From a checkpoint of a small transformer trained on Wikipedia.
Size: 12 layers, width 256, 4 heads of 64, MLP 1024 ReLU, vocabulary 2563, 10.2M parameters.
Architecture: tied embeddings, normalized queries and keys.
Training: a variant of SOAP for these matrices, 739M tokens, 5638 steps.
Each number is 200 + 40 x the weight over its row's rms, rounded and kept within 0 to 999. Layers, rows and columns count from 0. The size before them is the row's rms in percent of the matrix's.

# q: layer 4 attention query, 256x256, rms 0.0666, rows 185-191, columns 128-255
# k: layer 4 attention key, 256x256, rms 0.0642, rows 185-191, columns 128-255
# v: layer 4 attention value, 256x256, rms 0.0624, rows 128-133, columns 128-255
# o: layer 4 attention output (transposed), 256x256, rms 0.109, rows 128-132, columns 128-255
q185,102,194,266,96,243,210,168,230,209,170,192,215,204,234,197,183,225,151,237,250,218,223,210,227,109,137,136,231,269,174,193,165,194,142,225,233,142,258,209,242,159,230,254,218,218,160,202,152,233,201,228,159,188,224,241,209,210,130,256,207,213,191,187,252,208,303,230,199,286,187,188,216,177,220,242,170,225,209,263,195,190,219,136,179,217,233,232,231,219,178,216,167,196,248,183,220,148,149,194,147,135,158,179,258,205,190,234,281,231,173,173,225,194,255,125,129,178,197,176,170,157,183,264,237,177,240,214,145,133
k185,079,239,208,217,196,167,178,192,201,109,131,235,176,207,203,243,201,133,145,191,86,250,220,167,192,216,248,196,180,152,205,288,217,197,228,156,240,271,205,233,257,196,221,136,194,207,231,186,257,143,156,157,145,216,183,211,235,216,153,158,212,214,213,196,190,146,198,165,196,211,219,156,269,225,233,192,193,172,215,180,237,188,149,201,152,224,270,113,205,226,249,172,188,186,267,148,230,243,94,145,206,186,173,177,151,115,187,161,186,141,154,191,221,163,204,245,246,177,209,207,308,160,207,196,174,175,208,181,244
q186,105,217,169,122,220,188,212,163,301,268,189,121,283,219,145,172,217,228,177,193,206,186,194,239,225,195,164,134,157,295,211,199,168,148,231,194,188,264,184,239,187,148,162,170,223,171,243,180,217,210,273,183,223,255,242,131,235,208,198,151,177,299,220,192,212,177,222,149,283,218,194,257,154,234,252,181,141,232,204,210,168,158,188,194,212,237,214,208,234,230,156,238,218,160,265,160,215,227,225,160,240,231,256,183,217,303,243,204,195,231,215,202,188,232,154,183,170,210,159,229,231,157,193,181,175,283,138,156,167
k186,098,221,238,178,184,228,157,161,191,158,224,174,180,161,200,192,135,171,232,200,195,218,190,227,229,266,230,268,190,197,264,176,240,201,174,173,178,180,191,188,225,153,183,201,146,143,183,226,187,214,118,185,262,124,279,183,144,218,206,173,258,246,204,180,247,231,196,201,185,277,175,225,204,235,163,243,241,151,200,177,201,212,171,218,153,165,195,174,178,215,208,175,251,177,194,221,236,174,139,185,181,204,74,239,142,104,171,177,261,256,125,209,161,180,218,227,219,192,198,189,280,195,259,214,178,128,177,189,262
q187,091,212,231,235,117,178,203,202,260,187,234,211,192,192,225,149,213,172,217,190,225,248,228,193,175,237,236,200,198,111,233,176,290,313,169,224,128,208,223,197,187,207,175,174,168,256,191,142,246,202,172,242,161,172,250,126,204,292,240,179,160,208,190,194,149,190,242,205,181,169,207,215,244,231,150,199,180,219,190,205,178,137,136,226,154,203,126,178,230,264,217,245,231,263,293,252,235,207,217,122,147,230,247,218,206,265,222,148,210,145,162,210,222,206,279,146,173,186,188,204,177,217,194,296,212,215,175,165,232
k187,090,225,235,121,189,220,151,203,236,262,196,208,281,178,137,230,166,212,182,217,247,208,125,195,205,198,270,180,164,158,175,246,198,129,162,246,200,190,259,208,175,221,116,198,182,210,220,294,141,227,217,185,174,195,251,244,199,195,199,218,189,231,194,265,157,197,248,184,230,248,226,106,132,209,227,224,199,176,193,164,248,155,189,125,248,155,192,232,154,198,173,219,128,234,197,228,212,245,209,237,201,205,194,230,232,164,238,253,182,160,241,180,286,231,203,168,139,242,192,264,214,259,185,95,192,276,173,192,180
q188,102,181,192,184,271,133,186,177,225,216,261,202,151,204,200,233,190,173,200,188,215,287,188,154,144,232,184,160,170,205,228,255,201,184,210,184,213,199,218,231,199,210,156,174,210,167,169,213,208,288,154,102,246,244,154,205,101,185,225,153,245,185,164,210,240,165,197,187,190,168,238,196,210,222,142,242,275,145,218,195,242,158,168,188,230,194,263,213,138,214,229,191,256,229,134,223,163,166,210,163,252,264,339,194,199,210,210,160,131,173,237,222,164,197,194,173,212,220,236,228,189,234,282,221,177,151,179,224,218
k188,095,209,191,192,228,258,164,160,254,231,139,237,235,147,227,188,328,263,180,150,290,151,239,204,172,228,227,202,203,170,193,215,183,176,228,242,209,226,176,250,192,246,201,138,186,243,256,239,213,169,217,211,226,176,172,224,225,233,142,161,147,178,125,185,212,216,221,180,165,202,188,135,228,202,157,181,193,253,119,178,222,232,231,248,213,243,156,239,161,205,264,192,222,201,190,235,189,223,174,192,125,218,213,166,175,151,191,229,143,181,180,224,204,151,198,191,221,226,222,95,227,216,161,236,192,249,160,266,241
q189,116,161,173,197,222,200,217,200,194,167,201,194,174,117,154,197,195,194,174,218,211,270,245,241,240,141,160,211,159,172,253,263,190,199,164,325,150,105,210,131,151,226,197,261,220,245,225,164,249,197,223,284,122,201,160,225,162,179,147,207,174,209,191,196,253,214,271,166,193,175,178,231,186,199,175,197,267,252,219,119,265,108,193,259,249,214,239,170,225,164,168,174,198,233,242,184,221,263,255,214,232,207,153,195,206,164,180,144,246,182,135,147,226,205,233,154,234,285,212,272,212,170,217,253,188,190,215,150,253
k189,079,135,246,164,185,168,119,207,261,215,204,265,265,173,160,268,179,247,233,180,90,207,199,221,137,167,221,217,121,132,185,221,212,257,218,222,194,202,247,210,192,201,266,200,170,178,195,209,279,189,139,144,224,261,181,208,167,213,151,158,291,141,234,215,227,180,184,228,183,257,243,182,190,193,181,252,158,144,187,199,168,237,201,218,145,226,247,196,178,213,239,242,219,220,200,218,184,153,228,277,225,236,175,206,162,116,206,210,194,188,148,222,172,169,171,228,191,224,150,236,179,100,193,181,235,224,174,192,169
q190,097,205,193,221,237,253,168,237,208,185,123,175,174,156,184,193,280,231,293,205,225,166,194,197,182,191,204,190,174,180,226,229,173,188,172,200,214,109,209,243,226,147,231,217,160,135,192,128,217,193,233,161,202,207,213,197,269,217,166,155,145,154,192,163,235,216,189,279,259,218,239,107,101,145,241,221,257,219,253,273,161,192,160,134,183,217,198,195,157,183,224,173,214,176,201,120,147,201,90,167,255,228,153,205,204,214,189,164,93,177,140,238,195,191,166,288,253,146,184,143,231,233,191,206,244,246,242,181,216
k190,122,210,193,266,223,192,230,247,172,202,224,152,228,190,195,181,167,235,150,168,154,263,176,234,215,203,107,208,276,211,146,272,145,210,217,221,150,136,204,238,215,204,169,265,191,160,203,166,275,205,171,252,175,162,135,124,187,213,205,132,224,163,188,177,247,203,171,207,175,165,240,190,224,229,188,190,211,200,177,219,251,193,226,326,213,218,246,220,181,208,180,156,184,195,185,251,228,228,249,190,212,156,260,159,270,239,185,102,231,126,220,121,168,199,149,153,212,212,239,225,160,244,257,205,263,95,217,203,226
q191,097,224,212,265,142,229,166,201,196,240,169,227,257,204,283,212,140,239,186,218,168,223,114,254,193,260,164,110,193,203,249,230,220,161,214,77,142,190,181,200,238,181,184,237,134,193,257,184,210,156,225,287,218,150,222,161,160,160,229,154,152,141,222,168,244,182,170,225,220,179,164,177,219,241,196,248,224,175,229,187,192,170,154,184,228,202,205,168,229,216,293,214,222,111,95,117,167,210,204,175,187,186,165,202,158,207,215,219,258,180,183,137,200,199,221,151,204,223,198,212,216,254,152,191,166,120,236,250,161
k191,112,213,227,189,223,176,211,124,186,179,232,138,178,206,165,167,274,168,238,198,270,162,268,150,187,259,239,175,162,179,214,177,211,207,160,222,258,201,258,196,222,225,202,198,158,192,188,187,199,162,131,190,208,167,146,145,206,167,234,162,186,216,209,173,79,189,208,208,203,231,148,277,184,192,299,226,239,261,184,208,164,238,205,135,224,160,230,234,229,220,203,113,185,169,196,253,184,163,210,172,265,184,220,160,240,177,160,145,168,191,261,163,236,216,249,155,249,162,188,214,187,257,231,141,182,198,199,196,255
v128,101,223,185,238,244,168,266,265,172,184,238,202,169,295,141,236,165,149,225,303,197,200,229,199,167,224,159,227,164,250,99,202,197,203,236,139,180,190,150,204,190,191,191,192,191,185,247,210,304,230,113,247,243,199,158,223,169,227,195,223,194,187,185,182,199,195,264,223,191,154,262,188,141,171,230,212,241,176,190,253,226,249,160,180,148,254,179,216,131,246,158,197,208,159,294,210,172,132,199,215,168,216,188,186,193,185,199,168,201,235,206,221,190,195,162,172,159,219,169,195,196,188,197,261,208,115,235,145,202
o128,094,181,233,180,113,164,178,159,259,249,119,217,141,161,276,203,261,173,234,168,204,232,148,187,161,243,221,224,225,214,196,132,154,125,215,199,250,242,223,201,252,202,220,206,167,197,185,209,141,263,215,217,101,198,219,256,257,189,145,222,271,274,165,162,245,201,224,222,223,261,219,154,237,169,207,215,177,241,218,166,170,231,267,208,230,173,172,209,219,197,225,208,252,212,193,195,184,243,226,172,224,176,290,123,202,236,248,250,181,236,163,100,162,318,127,225,225,175,218,201,162,195,182,132,249,200,161,235,195
v129,095,212,169,213,153,217,208,203,181,242,188,173,163,231,176,142,172,242,183,200,156,281,219,270,192,221,167,133,228,173,251,247,153,199,207,219,127,148,148,205,125,251,242,228,226,197,185,201,187,184,235,169,254,164,253,176,163,159,267,135,190,242,165,194,224,188,233,138,224,136,190,235,189,152,182,164,226,160,185,153,217,175,205,243,174,247,201,152,226,145,143,174,129,220,167,201,160,188,234,226,178,197,202,194,247,183,167,227,165,205,117,178,177,165,157,178,223,179,178,204,221,251,249,165,176,261,253,203,272
o129,095,201,185,219,146,222,178,192,148,167,220,225,229,178,266,185,150,164,242,208,191,172,236,184,225,134,232,170,229,203,185,248,165,177,250,192,228,163,194,251,205,236,259,257,191,217,174,242,228,231,181,136,223,164,248,214,238,185,231,156,163,211,260,276,175,178,302,229,193,158,180,157,172,171,209,223,120,160,179,142,225,124,260,242,211,196,301,230,201,213,265,188,206,193,167,201,223,241,163,184,230,162,181,235,120,175,281,186,136,122,205,161,198,170,204,152,218,205,249,234,190,186,275,185,159,201,137,259,153
v130,096,221,201,205,225,162,269,200,155,242,233,197,229,138,234,138,241,218,212,248,225,217,188,240,227,185,257,239,235,207,149,159,148,181,153,89,194,244,145,177,224,185,258,230,174,205,154,216,249,229,163,194,175,148,218,237,233,224,221,238,198,238,216,232,236,228,214,183,270,187,126,174,197,224,148,207,252,201,280,173,131,198,181,213,164,129,154,185,225,244,204,189,188,125,168,162,229,164,192,160,216,211,173,180,177,144,186,263,175,208,231,176,219,257,229,196,208,233,155,190,246,160,211,206,181,204,159,118,201
o130,093,213,241,278,166,238,226,191,149,150,235,185,223,248,256,291,182,190,145,229,146,214,271,201,172,208,207,237,149,238,240,183,266,231,197,225,150,226,217,215,191,199,158,199,189,189,223,213,160,123,236,239,190,203,204,162,224,252,208,222,210,209,238,179,144,176,218,238,167,238,261,152,194,164,205,220,199,281,231,296,161,187,173,205,169,167,229,214,158,175,199,161,166,249,259,242,140,260,201,224,244,280,155,236,211,218,174,183,138,264,181,124,189,194,159,175,218,212,172,242,211,215,206,130,205,194,134,141,198
v131,108,191,164,192,193,179,179,193,187,195,210,258,184,159,186,288,190,174,301,209,208,134,221,235,191,254,232,190,142,167,229,263,160,92,177,230,205,271,174,199,188,160,262,190,160,175,240,229,266,209,237,180,176,107,194,266,173,255,223,181,168,205,103,221,261,191,156,175,195,202,223,259,223,259,197,169,245,229,215,216,116,179,201,254,218,210,138,177,155,259,176,252,176,153,174,219,153,183,247,208,151,191,237,144,181,177,191,259,218,248,164,235,196,150,281,175,198,225,203,208,201,217,238,168,232,224,213,202,149
o131,106,208,250,188,243,192,188,162,222,138,232,239,141,247,170,240,263,144,214,149,196,307,220,159,179,241,178,187,237,152,156,169,227,223,141,193,178,212,272,209,149,210,180,181,294,216,192,135,203,191,232,252,173,217,303,233,165,231,286,264,97,211,227,230,163,218,232,212,214,201,158,108,172,225,214,196,137,286,246,195,251,157,202,199,222,133,171,164,273,167,133,186,213,220,121,237,155,210,120,178,150,239,204,188,220,202,196,207,175,169,203,203,233,259,165,192,221,185,165,269,181,187,195,246,252,206,127,178,224
v132,094,258,281,181,213,153,163,191,211,231,148,156,216,197,219,216,209,197,153,242,209,174,181,247,153,200,246,224,205,170,176,204,181,213,168,123,136,181,207,284,215,184,107,239,200,163,139,170,190,262,180,255,204,173,214,243,210,184,233,145,198,311,192,304,148,258,176,218,324,186,244,154,203,158,224,270,225,248,224,113,214,158,243,226,183,138,168,240,205,212,157,260,200,237,216,185,160,171,228,202,184,193,155,175,207,233,203,268,162,207,232,252,154,192,228,244,141,201,176,202,218,187,173,105,227,205,244,223,161
o132,093,304,175,199,203,172,221,204,290,232,209,277,175,180,211,254,252,194,267,259,204,192,208,279,164,183,160,245,172,284,251,184,213,176,154,238,145,246,224,227,211,147,241,158,178,227,241,227,301,170,203,113,270,172,262,147,162,282,197,219,206,146,164,237,271,142,240,207,165,205,246,179,211,202,219,244,183,188,117,231,163,170,216,143,214,232,195,157,201,177,198,169,228,232,142,276,174,241,215,207,114,207,154,229,242,136,173,216,199,209,180,193,196,206,205,187,229,173,215,126,210,226,201,260,242,280,215,189,228
v133,103,184,227,208,146,235,168,226,243,239,315,193,230,201,215,207,186,156,215,223,229,220,208,143,218,149,242,212,207,201,183,211,164,193,189,193,223,170,134,198,215,188,248,204,197,180,205,224,232,293,191,247,221,165,120,234,129,167,196,189,222,184,137,226,231,130,216,179,206,201,239,210,251,214,169,202,158,233,157,265,123,159,174,159,175,188,192,211,127,226,229,135,108,234,213,232,292,255,248,207,253,211,251,171,246,176,213,219,220,147,229,170,168,213,257,193,250,201,270,189,222,231,236,194,229,186,213,173,169